{
  "d_model": 128,
  "vocab_size": 1024,
  "attn_scale": 0.177,
  "init_std_up": 0.0443,
  "final_lr_fraction": 0.0,
  "batch_tokens": [8192, 16384, 24576]
}
Each number is 128 + 32 x the weight over its row's rms, rounded and kept within 0 to 255. Layers, rows and columns count from 0. Numbers have three digits each. The size before them is the row's rms in percent of the matrix's.

# up: layer 5 MLP up, 256x128, rms 0.136, rows 82-181, columns 64-127
# down: layer 5 MLP down (transposed), 256x128, rms 0.0978, rows 82-181, columns 64-127
up82 108:080197099157105165140184171136157154159171134081171089123188147137130110119090110159100116117152089112180111131149094134147086114210111113160125114094107133181191116110115112098109172132175100
down82 113:118106117143112040061101156136143158134156131125118066162140153090170080145071090148125172113153112131156127130182118153140090062163160073119116154105088119122082116105134069147153160137129135
up83 114:136150135139160245180147090139111042150140086126139168104123163117172180091126104152088145138198119089102115106129172139167135135149120129126156174115124105190179084184133148057155162081106111
down83 113:123131104116128113119165093115063143129095112149123054087065161078141114170137154132155104140100182147162088110102153128168059146114114185133123151088147122145139107130107109127165189206108100
up84 095:124156138109114129114151123113123132105157161102104117165124143170159215135120157129109151174126091119111137123137175158054049126093143128144113151122114096196052112140152106095127127103083138
down84 096:132085119129147092141157128087130126120050166148172147150092147160112128169159074130116135175134172117155038139126185163127149159143119113187101098120139117156130130150083130143140193117136075
up85 099:104091131204138112114190143151190156165141075116113121073156174095121106130135132171138145138127106182063102104147153101128066182091170146113167115122102155163175134124135105138092055060154076
down85 104:173180119139112157110088165148127127107176162130186125153118157091137140164114106122177106049158131111085114144131121149163146101149167116128091166141083155051144067082128198128178110119136126
up86 106:117132149120110111128087017090149136098099144152123133165207101175142131145157103101047099179099113078130145087142091092115158091164097132134115192107159112202160177132141144108075127167108121
down86 105:091142116100115148121087105136118109108151115137180124104035113153137114132121180071116158121153173106166071118184156065123100153130142146147171184141146149056124113208136122165100143125117091
up87 098:107141149100058166147127109115188087170096077156110107135118135110103101106108192112146142167153110135116164114060063119132134184121139135168090080063095146132096137184130135133110198090121149
down87 102:161113161108151127144182126079145178120134152183140111081103099133144094110103125115087110109133086138090110147127103114125173116094136120143158104123177129050116132077099125103107177142161134
up88 095:108107138069120147140160164117087123157074084135111117108118178131097091152130141122138145118150126197147129158116122198074109155099142129192116160071130108099142125105088075106095101134137179
down88 095:170128110079097137130162145098093125161203112126106174155170189106122108137102155059127163120197111197110112214126107180175101086134131122104124100103091119127138089109138174123141053134106102
up89 109:118171132128133101177126117113127146197077126170113104145199104116072168119097091141152161071184123168146152124148145140157143110146134127133092144109096141080118111123141097077149136071154136
down89 102:131104106054143155092105090188100169046179115125158127129134177144122123129177120096126116108105087132164187091143077144074098125096152151136072118159103095131108080155087075155113115155207144
up90 103:128154045106116159109154154128164109095094126076151108098162101150111173110161142111127123177097146075127168155118120108125091083107139160097118113123132127145134195102168201099132103077062138
down90 113:108101167119136099115122155157166117134191127167141106083079098134114120160123122177156153138137130074182150162091128164136158141207158091087052183178141133114149117074170113123169137175102153
up91 091:117182136137098122145106153151127120122155148092159127134108154154145115096137152116164114091089136118132175143104122142075111107095145133156170208110101154097107195097192096111127164081116166
down91 093:160167097159095123157142077116175089072162107140100147103063150195174092166134060142108109091110072133105180139166148106100151124129116138165158142199139164162106137169087119125099150134121125
up92 093:120110162091103233066097146114146087177074151135101150183108113136149114124123113131104137145116178116115130067100123136149093131092119143144091136093085168143089103092157144096130114146081123
down92 095:136146122058132091180140192101133103116121131132072081130090116152155140134114137173114136127183088121126168141170113111156122054125155201111111153139121092157133120161176130134125144123145111
up93 102:201140170120117151103152097080099184104077090121085078128152164125138142133105097198113188132112171146113188112138135135046116172156091120131128116139138128118192112103145108153149107134156175
down93 087:075081170137089172120150075091140122123125109158123133127166175148110164114093113156137124112106115110153087106115131115065129109157093120151128106184142126107151074097167079114182128098160067
up94 096:123131098118119132112190029161134111086097188133101146176148113117096136143183171103135140168140155123082065126098160109130132155117091092172131115126109136130086047164114132162093112157157142
down94 095:145148188110125119068128103103160132174111137117115149176170095211088102104126176172125141123122158125082129113154177124164178128132057128130137144132088163123151093124106146129122108199150108
up95 095:088108178160155074079104108143230152174082096115170143141086068096075153160140112141149172175156090118165123157180098140125140179145118097180108211091158094109135156155126099159140061134132145
down95 093:087168146112144159125167128146071150131090169101129129126113129112095111120072123106178152108160172131154131129152124097157120090065119141130192152128137132159127085134110188141171159132128126
up96 097:113112125096170148127119154169129128128150150132112130131126165137085122175101087198133171181146120209108098109123140092111063144123151121150078060101130141096132172137136143158123114162132164
down96 097:151130147133040098140141184164110087196130138142112106127157107129166126126125113164110115099149099104101163129070131099140160069135120079152132130147108106143136141099139156194101122084109184
up97 100:039137053193144104157114129133120167121155146150099130170149091134127119163167134030113120163125199161193116076115125112095142125176073119112148137117126110142149133148139084091117111163109136
down97 103:170068156162138150156077115075115123119141199122148109099125109118090072112159143152144052137061100099114112145156143158199130154114125127121141138146083159090089163136112107094143196090109163
up98 119:154148099116137120107092109066161139145053097147128132119096137118081181165100136200182161092172072178098192105148133157177141157111138118149128148114069152144115135145135131117158116111162168
down98 108:132094118111087141177112110168142109124151119180132161192110130121077086151175084115173163106135091175089157154131107144171134126146102137110162131113089190166116140087154099102162113115172115
up99 101:118131100099190114145157114125078191132139101130164088051112099091128081154156087054163061150107126094179103140177091107111144058144096057127158110125125170133130123126170099208121134132116201
down99 116:122165115114143162112067162104105162066153116162120155137127088063121125045121116126091098149136192121167100126140151159157037153171128115165173149159134152124109105162147101180164092091168135
up100 095:101139095124125168154120105208138080160135120115114146149093115143142105196161135107121154163171140209080166118119085148132106141188120135091048113115100134066164160142149115153157105132140062
down100 101:099099136193131171137075131066161119167115083169149160131174127139149079116117100139145149102177070152191157166195156157147171106109169178118112114097123125109139151103171098148101169133141115
up101 106:111114136173115111140101137061117088133100156141100142144113149150127113107051147117113099202164096134123120112136130107108144093147137141079075155133075177171181195104115112117182190092181124
down101 113:147143099139175119118137135149073106116052068155189227133115055123094166151224178144126094118124110145154105138107149108153108176169045179165119123099112130150111183180106076143150151120095106
up102 099:146134184157113082078158125101131104140171142170130049151165152110136147180122114152131153140160127160119118121129115065132163095109096131101070089131142107150125109136141192132102133041118095
down102 093:122104075164061151161177104132228128167150123143064161173135132111105128106075108128080099110049143110127160168116128096128172098176157112170147152159126150109164161123155122131162074104098135
up103 096:089217126117136182161138134158135111113155107120131106149134116093101106117100087074112160155145165076096171095157137168113095150119161104104051159088158159187108153119124136073128166154067096
down103 099:143100137130066098110097178131141106099125182095099104148134078158142106203024104190118132114125111177063165106074116126135132152117157122186160103121118091136142172155131105166149118082150133
up104 097:093184088108114070130103081167106145130150058033153164132125154164099097113173120106148114114052118090089165101099091138090073220109150126095161128121129135122112148126118125176131125069143143
down104 108:110123120134127087179097145107183109120126204089084084112117174136096125125127130159141154128125131062098106145132179117113131162175121141126109141084145160113117115135105139079136150127104119
up105 100:132165125095151102124166089127098018185131165112135112075115074152103157116109088134159091140172149169163130166163078128123076088168132164126121160135163130086144116135100079115152165154123196
down105 108:157058155111130115132151158070094085123130052124170101130155127180141108099131175066124103156117093136121142168124163110115144088168121123141132086185171134100158139115084121129114135160105176
up106 103:096098137154219148123143149146076194165096053122097138092095159160146181095080135079122147138124149128152137122064137128081114130161163104150147104077089130119165100135197112178148144144201136
down106 105:126085151090107137100142139105107169214160105175138103112146101113068140150161105114087082123069112154098135127101115169100127120113150181157163187038151090165146100115153136164115130163101133
up107 094:112147115118113145155090088106150121115138137133142155088112139119118140187165129123089179178173083120107189094111038161102137127150135081120182167129120133111154123162095184105097122178086104
down107 094:122142123162061120116181132076133190193099151133154112157072149114135107152074146161119186100076157094163122129133070103110154131213102176142107153142139163165140101117148124114149143080083114
up108 108:086069102092152094072103138158121161122110113159082155141143110146105157109162126128195140145110104145143156148121100149106120168118163143062091122128073150225147167091195205052166142153086162
down108 091:142083090121185071136108114100123182091104143126089097132097048112129164133114141035142142129114162149155130170147100156151144101110126163094148162074173147136186175094114146080087134132140164
up109 099:101185110129113109131121094134096030096183105124131090136169107101105192107154112142127205130176133131145129184088087091151158070113172132112114170152125099177065123083158136145153083135144131
down109 099:195136174099068111135122128115137136125205152196147141130165179130142197165143128132128161091129179100115096154125115101138128149091137105125083177108134088076070171029149129161129115122130061
up110 100:160149130107128092094174141149152126117146091115082125120139149110168137140121092134120123105102091141099152155111155129091127186099126146148195068118172189084119128115173195150162072085133138
down110 102:110096119175076132113144099130080157068230129148110057161075138148167102099143129134076134147144114147106181167125131146108139147115142068138174120114135140137115118139124158132135118146087101
up111 096:090090080181079094143137161116150069114153132128158131148194118136128107143119087116128093085154146100084137157163134094109160149101123150123167150148140122125087123078176092100179146179148126
down111 099:095139179083117139129141135153123146125159178150179149092079098117121187127128143078112104118139098136163130122134120144121021164127149134100144162130097117134129074179146146114101129129108100
up112 098:142114149174120146168106133182117090136141168151109116181121080075075212072115102151163092156122107145164162123125168144108101166116123132144106104171180129177114152144088177104082129147137095
down112 100:141031157100131131165155177147112148158094145170155138067120115124131076115099112150150166191111117160098141136129160124137091139114108115169109169097109081180095170146060081078168111127114153
up113 101:100137121127097163094108106152075153144169141139086087104148182191151154133072151136114089083126113127144154133109063143121127104118211080071113130073165118105108091156168118132136139152161151
down113 110:123109146115123109079069103076075152209137098086111115185175117166159134153154118167122091150062057101109146106126143110147120107105050116126133103151166109171146112173119083132122093131176094
up114 091:111105119142118151149137094110107130147077143069151166134171142115104210092136090118119142117075183126150121088098086123105122113104145109111147164150099152140125115174059137159197095125168156
down114 091:130126140142150142132103150159088173100147132094096137131148153185098142112153096111119120109131140126093123113187101111146114134063110138128090129064178080139096146118118114154135107134171122
up115 096:132074136117100232117117138175151156094117084160135115128143152159154103137125090086133172224194132162178152082107137136155132170094086112076104058161170153156169151126125145120113119122106173
down115 095:125151089084190113179153086096137056138107155083132149143144132134127127114182064189115156128167153111196061186115133101088097125104172114113136179109109083159094124120109147158159101161136085
up116 114:146086047080135137111192142080143050140122129109136120142169178151114116096182124130111137123106125135166156126137107153076068123128132083109132095112102126122141109160168096134120076099177124
down116 101:116064111124056127167101093074157152112183175105070161140139088153142093134050107161175125121129145115099135090150124152133127094098112150138106107149142131146127107099131151105076095166121154
up117 101:084181152116153092134130158174094126148101048099100131096167149113144114129127114128100129093102106098176153148158069137155128144189062119155135170144079159127093179171175099078186159163124159
down117 100:108150120103136174214133109137175107057133128143129134131133134105144136093155116136108048128093153116124178193131107139092125087128089190134156111145152079148159138172077065110184134087108118
up118 106:111106151159122118095118182156151099125094106126133096152101151181090112061153168132153178177170084117121142103118147078113096090173100112160150164131097177156101179138090046112125104139109175
down118 110:076143149075129128165094138077107103109092154115158098172142075183119184124165113138100136108137169102143087156144113124127105104140075079096166071143058136092218099161087130147130110138158136
up119 086:135188083109163132123139128122154100105077127127140136107141090132156123101177107096110088120139180165122092144103091085152163144106163073162123140161140168150081173181163141100207167086149123
down119 096:128149137131201128169147161119203146156142155075158072162113112157165139163122155128099110158145076116135155140114105080096097141082184179224207157110159141148134126139048119135127140124068163
up120 093:112140143144134150066173147104122149111118100165113124136129161147144147120057128095087108139146109128135142095086133141122158127114124123060122111155150188082129099139188059056144146123102105
down120 097:157125076079118138114111111086101113160104101115108136171204123209088126103154107151119163070106113127078195135134101176127125087167113111148092108121170135086126139133123134158105133092159117
up121 109:112114071171112060140162136148124114125152195139074127058081081153134182075104175111126142119172167105145134128118106149132136164111133090118156134106106073129121079120127170133129106107121122
down121 119:108175141158038125133096115151112130112105167105112097106092093103193195136092136130114165115139129135090118180115146136122186102152102045141168133154094158138152095160117131195163104185154071
up122 092:138151124119190145108127072159149124186058092128152085087195099138075129100076075115167120138153095092078131074079137133144128148135123149147088122131149146190159157157101147107169125194138119
down122 099:086161176138109149187141140138116113158135208158083130057076145085116122083123118156133150132162087169125090110161130118122112124087157175173150124131088201081087138185100108081123125107118147
up123 091:136184179188155119082129133094119117135171099146066144094141162076135127151113093097135109107156084115142122139196191096110127106092207142112144043139098175117076131094121165156146096138142123
down123 096:128074089133087197175116136139105139146089132074161175164194208121080139164182186081150166125134143120088059112146107151150138152142131117114118172157126094117100120149097079159086088084163093
up124 104:150110135132107114135124093125148126121164092070152109113134110054138099082054109171132161140179128107122162109095049146129142170148173159114116175081162117123126107117169148145087117137095104
down124 103:099107139127099105095156150113143140112058172090106103166169122087128055167154107107188169151193119192024137090161139129124106190145167145142130135174125121143122095158129116134157114133042132
up125 103:181133100090118151135150134151152137161151168080184138107123110055163076156146177127105105100128157153178091119027137125131137080102059130162116177094108159117161116103096123160150103202148180
down125 108:109124126157150140191127106126116179070076114154170127159148134132094095142149172118118138155111085113125078151102072122143121114129099102136182104124029147131152114128099080094152127139110156
up126 102:080123144127120165129147108150125089173082118100139115072148152139114143132184154152166128065197173086114156182136085142118139114183170133148095103116102116135161119122224118180087093144113195
down126 102:077096147133075116187149109095157060140135115126119146127124138140106108109169081130161115074152138123147146196124126148111100156121127101113159057122137145109170123152211169136117082159117146
up127 101:119090124125118140155180098147128122117183176151078079134091189086134152097158144133127117217124090092124129112162153121151096236153159119113126135138126136081154068102125137157143115143134138
down127 104:170104170156082124149155203191150141145149125131176160120112078121128124158134177098099109025160078139140148124138113157132128099117109098073130127109082122149098155093104150192141170171160138
up128 096:116208143130082174116147177102154154135134164118144141105095170100087123117139126152114104137122120209121210095157145137100171132087224150138134122149126178089077089127102091123129109136112080
down128 095:177080176155124084164054097112182160194125155173112142128132131154100203151122150122133098091144166089060119166107128162092118127089149133085096108155145122137088166051134151119142104170097169
up129 105:073117133131243105127140102107158138101164122127124095058101146161090108159125182147158133156117133169128156110146102147112133112150084071154135166100170163147094109107106100167098115145175195
down129 112:129182094097163165142130203139201157136185142126078136149103127128149127148113198100137099155090141134112192172166081121144144133103153092168087131137128159124164154119105116125106115131171133
up130 096:128149084178171151152127142143131129049156095101174103129162190117130103162134066070177135146137137128109110115125100172133174135138114168112153094063093129100143125157152132118157132090089149
down130 098:116166099136048121064103109155120150113077103152132175156166116167095149159126107154163147128123119100084177121139137156177129050096133137115129162128101098083117103108152138143128113158148130
up131 116:125124112139138175116146125102225114163163168067154140184176163058140174161124132068121099132154107100167117088161112114117097065145159058094117070146115112131061142152134101139147121143154202
down131 115:159091123126132069157115164127094151186147127140116106158114075128138101148140129098090145148142145143115154140098095090134129047053145193118101130119169120160087124205151087143130144122168121
up132 087:135128166142198081104157127171144096130114109150073122092113169078067148179137128143084107151150065126127119120111119102128058127104156143103153134162153123133137163173162195187082121070141144
down132 092:160086140109135123130062078025096113114136146164146095095130144144144142140120159111111109125148108136107082178115183149129107074112142076111117171097104115116189107172139126147198026149155135
up133 092:141141103158177085152169096136118131097165120080125111105110139127170159142136153160153081145126136120033090139168182144130132123137126153079103144107133137169170157075117137101110143108158139
down133 092:093089084144175163177106095099194102135140173105126085199177152098104140150136148060175158114128099115159127116144171122106141156151120204167141132156175132127123147131092135148095100122110101
up134 100:154146096143140155100145104164163105177135136111049134133130109118074086097095059136154111170112188192142086105180127125121133107164150098104146107179134119127129124073175134015109111093102176
down134 080:137123179169114120168188107117147085147122069094172120110159102152155113112133102134166145137114151126157108159113089145139154140142129187111140130121110128077126106115132157114146111123144065
up135 099:060106129134108131085114103088198102186095125146107119113115200078158122151140080051121157180157149130130111079089095135102101090092126120169138109082149089099120135156135166131127183155121126
down135 099:123109143110175081108166131092090103091137106133187098146157115075147146086103216144136162158096122115131107091161130104103115130151134157089159085107130096071163130169102139201141138133127100
up136 097:144148134128177179112181088102141042122178090137103000145120137119140125154130171120134128124151106086090085139138102132075125110078164122117147117121131152080101096121119114099113129123182123
down136 095:169102111150195115120085144129135121093147078150111120220123165070148157068137107126150108132146158126088062137136119186131124136099132079087097113103119123123164072104099103150149120107206118
up137 099:132131108182102145113192129126150139111082095172114159131104145075063133168092098147140135194164128133107195147154106132129183111161080112134214111157152140116146087166124166123101157129123089
down137 099:111100169133064160168105126123105158148089161131112169176096087133090153118206163128118065125126109102156100070187119115135115153162125089104131140118064180200102140140113136164146160134112141
up138 107:084147139125117087161113110145135162140121093148095157139203136122114143049169115123122035120168087079147122112131112164097128164143175102147112095078126099107190178110132123093122096085127142
down138 108:179102161133127097132104125070184148109110088156098137151145138156133208092137114124170133103118147139163140146089131126107051113133107066136147144153090148169098141175164165165139123120124105
up139 098:130182131135098132125149113147211149132134159128132136121126111102135195147150150087144082125138190090097118119153097049177181066117137102122129138090165100104147107116123122146102113141110079
down139 093:133169081161056155140107126172136156147072168129126179119098078135191128157164124134189082172143165100069129123145096156109160100141143113084133143076165135078161141126096141113114074146130147
up140 099:113115142137103183135132088122141152167153146138088133145096118121154185140121114093066149157118129077128136100171153169154072131136122085159102179092154143144156125172114114115140177132130121
down140 105:051137125101091135158143121111144102100194154123125103074120123081115160103178173155092090142191152078120127128100133090140132124129111123120113153184094138147123117139030096098136135153133099
up141 107:127102096124136109150138124079119119139130145071146190114137151071161131093087147208103088107180065123148070089162172108127072154119139138130144157119138136157102168151128127171175107127161100
down141 104:144089156178088183158122077095114160094139122117122127176035164094098109129140078124167144114156173158136095097118142087105147105076135136112147093098091196132128126131142105067171137128113143
up142 095:130163162109102092167140152141195162178107137107150143125116174112037124114094115085166090109108137120091130153077110081159138124161126142085138125070061091168112156094126100158159131130091102
down142 103:149137131151150121137136126184086211121117124148155135114102105126121067103149117095121108183171139138150113114117166146132134150072129113145117132183123152215197206106119081112117161176072073
up143 093:100126114134118112135090181147108085105095105178115171066151113125132072122092121133176105149093160110098097151208180086055099181145138120152134176111117151093122171125141079098128172134158100
down143 098:046113131151140151191094132075126170099119090140132114125149095173103109150179104146100124147146092156097069132145169095167084078143118118137157133100116092112125156165150179105128113116122069
up144 106:115124139105150149176172159091102107132107083074082108151118103138160079064168129184105184103125139182090143117108144077152110127129168085167142149128125168097134185116160135138145142128171175
down144 105:097114176107144137127139163122065148143098150163103065149121125145149132135099156136129130106164150071139099079151077083146141102159172142102208189109146138203146117177106146129111118149146132
up145 091:130112109121096134124114096165109110180111084096172124143125135057148163077157086079134097125137170070128129188119136099139076107134086126119106171101126121116136132101115097216119133082157120
down145 092:106088154126117094148080099176171122106117155155193116144078084155149143149106092148112133137124109068094115136071144094116122139151143103086115080123085142080088146176133128081174174150153150
up146 088:163137141140141156131128145118139075140116152103147158118115115151095132116156112199141169146087114136141120130072135201105168105180120129128112190144090102143079113117115109160092107144126119
down146 092:135105147080154072147129068167152177125180122129130137141126156029149092109133126113132114058084162078122108142144138110156143095120105143091127145105119122102155128153172084073096116110097131
up147 101:132117122124168107132155097143130065091148143071157168077105160147097138106124166208103145144130117121126125143157166123115129147112151150093192070101195154125106119117084115180151130117135156
down147 096:139124050127077163130114091155130107180090125164136188141130127147133087153183110180096088104119116105132154133158118119163122161092118100168166091082131104102132073172115137147112117139185122
up148 114:081171118104167180142129152155095130150157145193130007105072155163110140098155108104083174082160163181174111138137131116100153101203092130128086091134065138122123121136102098123086152107141167
down148 114:106190143115082119105110165230115118110112082149086125085095085168106122070143086136148187114120109122167128124187118113144131161169110162106127107125073144140131142137157112141148130099089124
up149 116:141097142174121104133135163148184110146117143154127084104142170144129116101080125111152149068116071171138143122141122150123149113077139139113193153173132155110167126158120109125094150114157113
down149 116:204114155115088130161150125081122122160163103135159103066135138092140176116120153153103158187127128137130113119086077130142189111134168145163120115072108158106059133148117171109150116084091130
up150 096:098112134041193126120116061094156131132096118091157181157157161065136168151119116144111080162144149128185150107166183135072115146124141121166096138086122146105143137089113121135100128164145153
down150 095:135111094129125103154129106138136086081131189120089117142130074049080130064101142130133144118116114169119109154083087141122105097130148083120088162149118125160152132143099099156189118140153146
up151 092:189118122167097165098142085139154093122096142114113078126099146066154116108089134145168171141101088140102095157107121131089123140132118111097149123169210103127117118077146097146162150099088161
down151 102:134147116184157167130160117132133172123138085153141164129135089111120149121087092135111106083155132147115153122093150115141102118092162143095147159186081127143051054161125174177129101119174134
up152 097:135095143159135128117115168130054098160123101118128138112073108158111111121088085111132125160148164123080106146199133095156114112129132147149142158169124129116136116210069074187162150038086125
down152 094:132102120082145112120117146092105081142095123155101136095055057206130100205095165138090168121098137112124087135158127107110178137076074154085156115108105079098161128138103116151069132153177129
up153 107:119134126097171190125137142077162101106093139119150152148153168112089159047146150092146156140076163168085185088139136126061177128170157135112082140167145114203141144125080119123155107123137163
down153 104:134124110145097154155153092102082103110121216125077116138151155182155104120106096173073155092123142156152102142111134128159135126147112130059129098179147153105119204080152134090178141136151101
up154 092:162130142148081165121124117150104139091188146085086088098111074193148134120110152117131131081099086106158106169179180090125109115136125115067139136163122143157169129142107184062077136155185061
down154 090:154103159167164127053128152140167082138140142134130180130185107121127137075102114087136108096125147207169107080152105098171116132092040144112169099065109086139205155108077106089036142177120104
up155 092:100093169145148145065140119177157113131094161154133148107160157138114170162116091147156072134103092078109149120165115136155135079151161125071138113101146106173139121213124151170079142109130155
down155 093:190147082088156100119131116120126095098168165141062143105114161143165124122089085130080144097202153181156138123101118140102122087077141163125101114173090078112167114126155136125149115124177134
up156 109:148112135092164124161126127169149142160111113108139116139105122151135129165119138128072114147093139151159150132138139119065103127154157120121076103094162127140109133187090114124150123091111101
down156 110:140193145131146108139106078123133138176167131135036092076039139157155099077080149100117192136148124104115114106204122144146104150116121136121089128152131087048152125128128133146120170162139133
up157 098:142138097115106114144109155100180154097122180120098117058105125133082076103098124115149145090222127068144114137050104117066084065129091143104155146078148118125147085138121110120106145088178134
down157 094:119193077133148191187133124108159147096110154087087093116171130123030138099111171165157135141157142079092109155154136095103111146136188148144131093083167143091151079156070149158076092160137099
up158 101:157141080086171197100096106155159156142169105121169133128073105099109162085125139136134150094075126169125117083141167134131095134172104077138136144149151133151145133162238143166129198112177132
down158 111:200075157070135119086117169120101146106212111096116128060151135147103125104119117152107088102171119169105115133174143111094162164128175142127099176151144121167135048133170116111113133127138147
up159 097:063096163149128126060143086095154141212179153039112089115143217112112162149134087147132102122117106109128133133117162110125124123132124122148193119133072124186139108169133076158145185145177135
down159 098:164115110140095119104133159135137082168142089106143098117157083108136142129126162188104090133101120095097167136096128118103148128125095080171136166165150128148151127174122128109187159148120109
up160 102:147172161113160104113230099105128145183132082032166155134162135158131102150122189094125168087074120123103190114143104030128125116095120168117155136163158165152117108134135152071104117132111173
down160 097:127133123126126162142111124165122141143096133143135114105122024137128110124091084132112146110123095163136136147158150084168154150134175124167100131132101073106086110188108107120124144106160197
up161 090:050120194120092156060146115097152131135123166138133121098139168091100085172158118092097129161161116103083087133135057084107151085150159178082162126168109149123153135140105125143112178147165191
down161 094:124145095125121141073136105136116134142154162116096158118100118146158067115121125065126114095210164147162156128085148151165075103070146130165142136184141089133108084087093123145111067081130109
up162 096:115097150088197182124185121168172158135107163133114100119108196131137123137146204092129053190110126094149124127134145035124097070158112127108081141163089127102103161142166173155113146112080136
down162 095:101075125133122111155157102108110094202150157112141159177154130172140066162083125128137109101169076133090181142142172123082096108135163080114081089164136091140061124110108119113130117106176129
up163 090:184129102142185147140178104087142138115110130129102108071128073122082129145162079147187151120172176153053194112143148125141079112148136099140138168116082126171105183172185122159145126075121051
down163 091:164163163175126120110113140110160195051189145098103146120154136149138105137122106055123129133138073045116184138167172145105142103098119151116133131140110173081062148080175098071126151119108107
up164 094:153153111179108079151098098122123151179094110151092124144118138144116141093149094125107099106096122228066085093135111141113142116131103119190156164120119107124122164078112175127096163156122199
down164 098:095115080130091119153137186145078131104085103116143144106109070152122096128135162097123110171092082147179135185157148168139144064104138126119112206137114135152144122226125146144154137156115169
up165 104:118087119176211118119167090125114152098148070114094137185129197160086117137116103136125082104175165103129133106120104142108098134191182153105130131074091140210183112127177128107098116068130145
down165 105:121170094123185086120101180192145122103120160124139172182108144097120150130103099093145130162128125081126132123080126169146198151111151136146112153068164091113167170063163112115120124143151144
up166 098:175130120081117158153182162110174058166120108126115139143132130074133128079113078190100131155127124106111148092141142121120125113165121154105153129152115107113118100150156118175062166094129104
down166 096:107173094108105097117091103115095147155230117114129107200138144145167083123087156126173097105130138145150152136143119116103108155141146137094111104158201094065116064121148115065147041124132107
up167 096:150164164077193127169124099086104124105173124137126150162181132100144134142102137070153063084108136089103122131167148150112088168145187098088103125075160151126098066145171157142175151059109083
down167 096:124128136198147152162141145118136081142055119128124110086131065193063149141161118139071154083095092123073137178167139076104139079074156115137183093137092139113112088143146145147200142144148139
up168 096:101152162169169093121090126081105052116120131177111146081096142138148172095075117143186107135096108179140173065118095140057164138077110116114098120108096193154169171099126085140146094151099082
down168 096:093106176140136080142129163055115155119105112199110184156122147196125107100097141130122151176160132117160160150071094151090124122165155135139173161118138121158092105149115123170164115142091134
up169 099:078122117092107103119139121110202101091136096127108084170141134054078089143162088107132103145104117139066165141130070140124049121133075130127119093138156153097137160173128171131153146129160121
down169 099:146121109132078105105042141153137163081158081149154079170183185126088128130079137154190121134117146138118129090120095172111140114139111155089137146113167155141102091112115083072095074117110078
up170 102:143109124119133138112103122209170102123141170169079150165117138135136120103062152150070118178242158134084190137095065124167145154189144095137106163158107104167121132102147097135071148153116142
down170 098:117131161101118094164164134067146144183107137143110103108157077149080103188142083149168180142169069141165103074071107144148084135072138147183117095159166141166133183140113131133140095100105106
up171 089:101125102176137118093112161065129113120110060114142149178041118133163157150135091127183121070148104094122106126173124163094131134124109143028106155124097141130087135087123161129167139075121124
down171 096:131054125177109151142084115111151134121073141162156101138094100113146144101115136162103140094122134143106141150171079152132130148081129160148160155138135121033107129146153131088132129130154117
up172 098:089094082176119097138154107127127141117132161139130089064170119123085111093097142168187117130114099183095107113098106136124100101125155170116090198124152162133092190141106185196188183083183137
down172 104:086173141159129197121113194160103111121165147115130169125120192163121071123152080125091114173128103076187161116144106142118153116107106185134123147119111089101199099142100148123096172119118187
up173 110:153123113148131217133071147182158114112141055120105158057103165158098142117183130106125143110129141187066161119135133129138163167119111185147172105146115099157105104125092140183099111110168116
down173 102:030103133123157171157096117167133115163107146207144198142127110147113181125119149091149154144153147148076165160115130086125122186045098167127135160143154168137094127138151110134094123122119125
up174 100:168133177076107134146172161176115106139167119106101053122172091088126155197178133116152079131144136138157176149149078085166142098111154099194151082036171084142134152087096056114120120156119093
down174 103:138199084139098159142133074060152149151057092121113140131114093093134123083085138103165128117125112124090175064087185147130088166149170173126113065148114164130165163145145147144097106108137157
up175 097:163129050157115182099084148126118118058119102075112164148105166165105095063128149117117109105145146173157150102070083074117146137132144136166134088133111153100143127146098119103147139156133097
down175 101:152067105168148178093074091105132159128101132111094123172115138108118121100110092118076115172127136154090105127084087048073106127146087183178124147182171150096119151132124102173137192097151105
up176 097:166137080183111092113103067144144109129164105114154171138140088167139158112132109140099170174129115141106080137151156155094123134093193140075141140170078124179079109126147175126103106124142128
down176 091:133176122132105170123101184166142113085077115100169153139099124252157108130137151111129096137157127134157120145147167042117126106135131164156107160101106119155140144172025124111112153063074123
up177 106:130091109106152107125152192106141086144157152097109137143161107129096150121061143121193133112216156101101158147102142086108161114173127093129167135203140149131140086066116136127126142091105215
down177 118:080146088118067150117145156160100088148124121111120069154117106059106182142084082126117168096105179123137182184114147143105074124098128117106127187158114119115156107111064094117123189197161178
up178 097:133127112087163136162144153187145156194115122144118117140149133154155129131166134168141133179119127127121161020106114077068142139124159126078117152154128110086127166155074164184150144148133127
down178 098:129101174081134106102183162128153118140141139149124074081095086078105139082153080095184051130066134103106179121143093128132069100118103124117139197113102084132129111120139175093167115150106127
up179 090:086159148110146097146092150116165130081104165205175086147102141110131154128133113119074185169156108110148185142125117085158171195111121077120080151117133125135147134155127136093140129044189188
down179 097:127151080146139092116107143115123128143136141162114113113149111130145181168121137153087134116116140156142075117094159173150179124089139082099174156079114106077156184155098048156205120181128032
up180 100:073147167132176126127148113195188191118137149165157132088126144098087144146188135202111149150095181098100146110094090116130147185080119141140157158099051136109122196158153064127106153121081082
down180 102:096151111180174138138142150050119136124148156107138116153170161127130102116094132121118144084152148168145135132063132143087144085114124109147145175166122136154122084098169112142103106149095079
up181 095:080199167184097081169167185121185081091120111090184121185122101166148201092100127114131189121152110100097132118094140116119138089168134156119101143107156130134114189132180093086109168144098118
down181 098:194139117128124151132119095152123174125138131204155100138177165161115082128136091185124121105113144121073118119120155145107113142094122088136106143147090127105105115130118081119156167201222111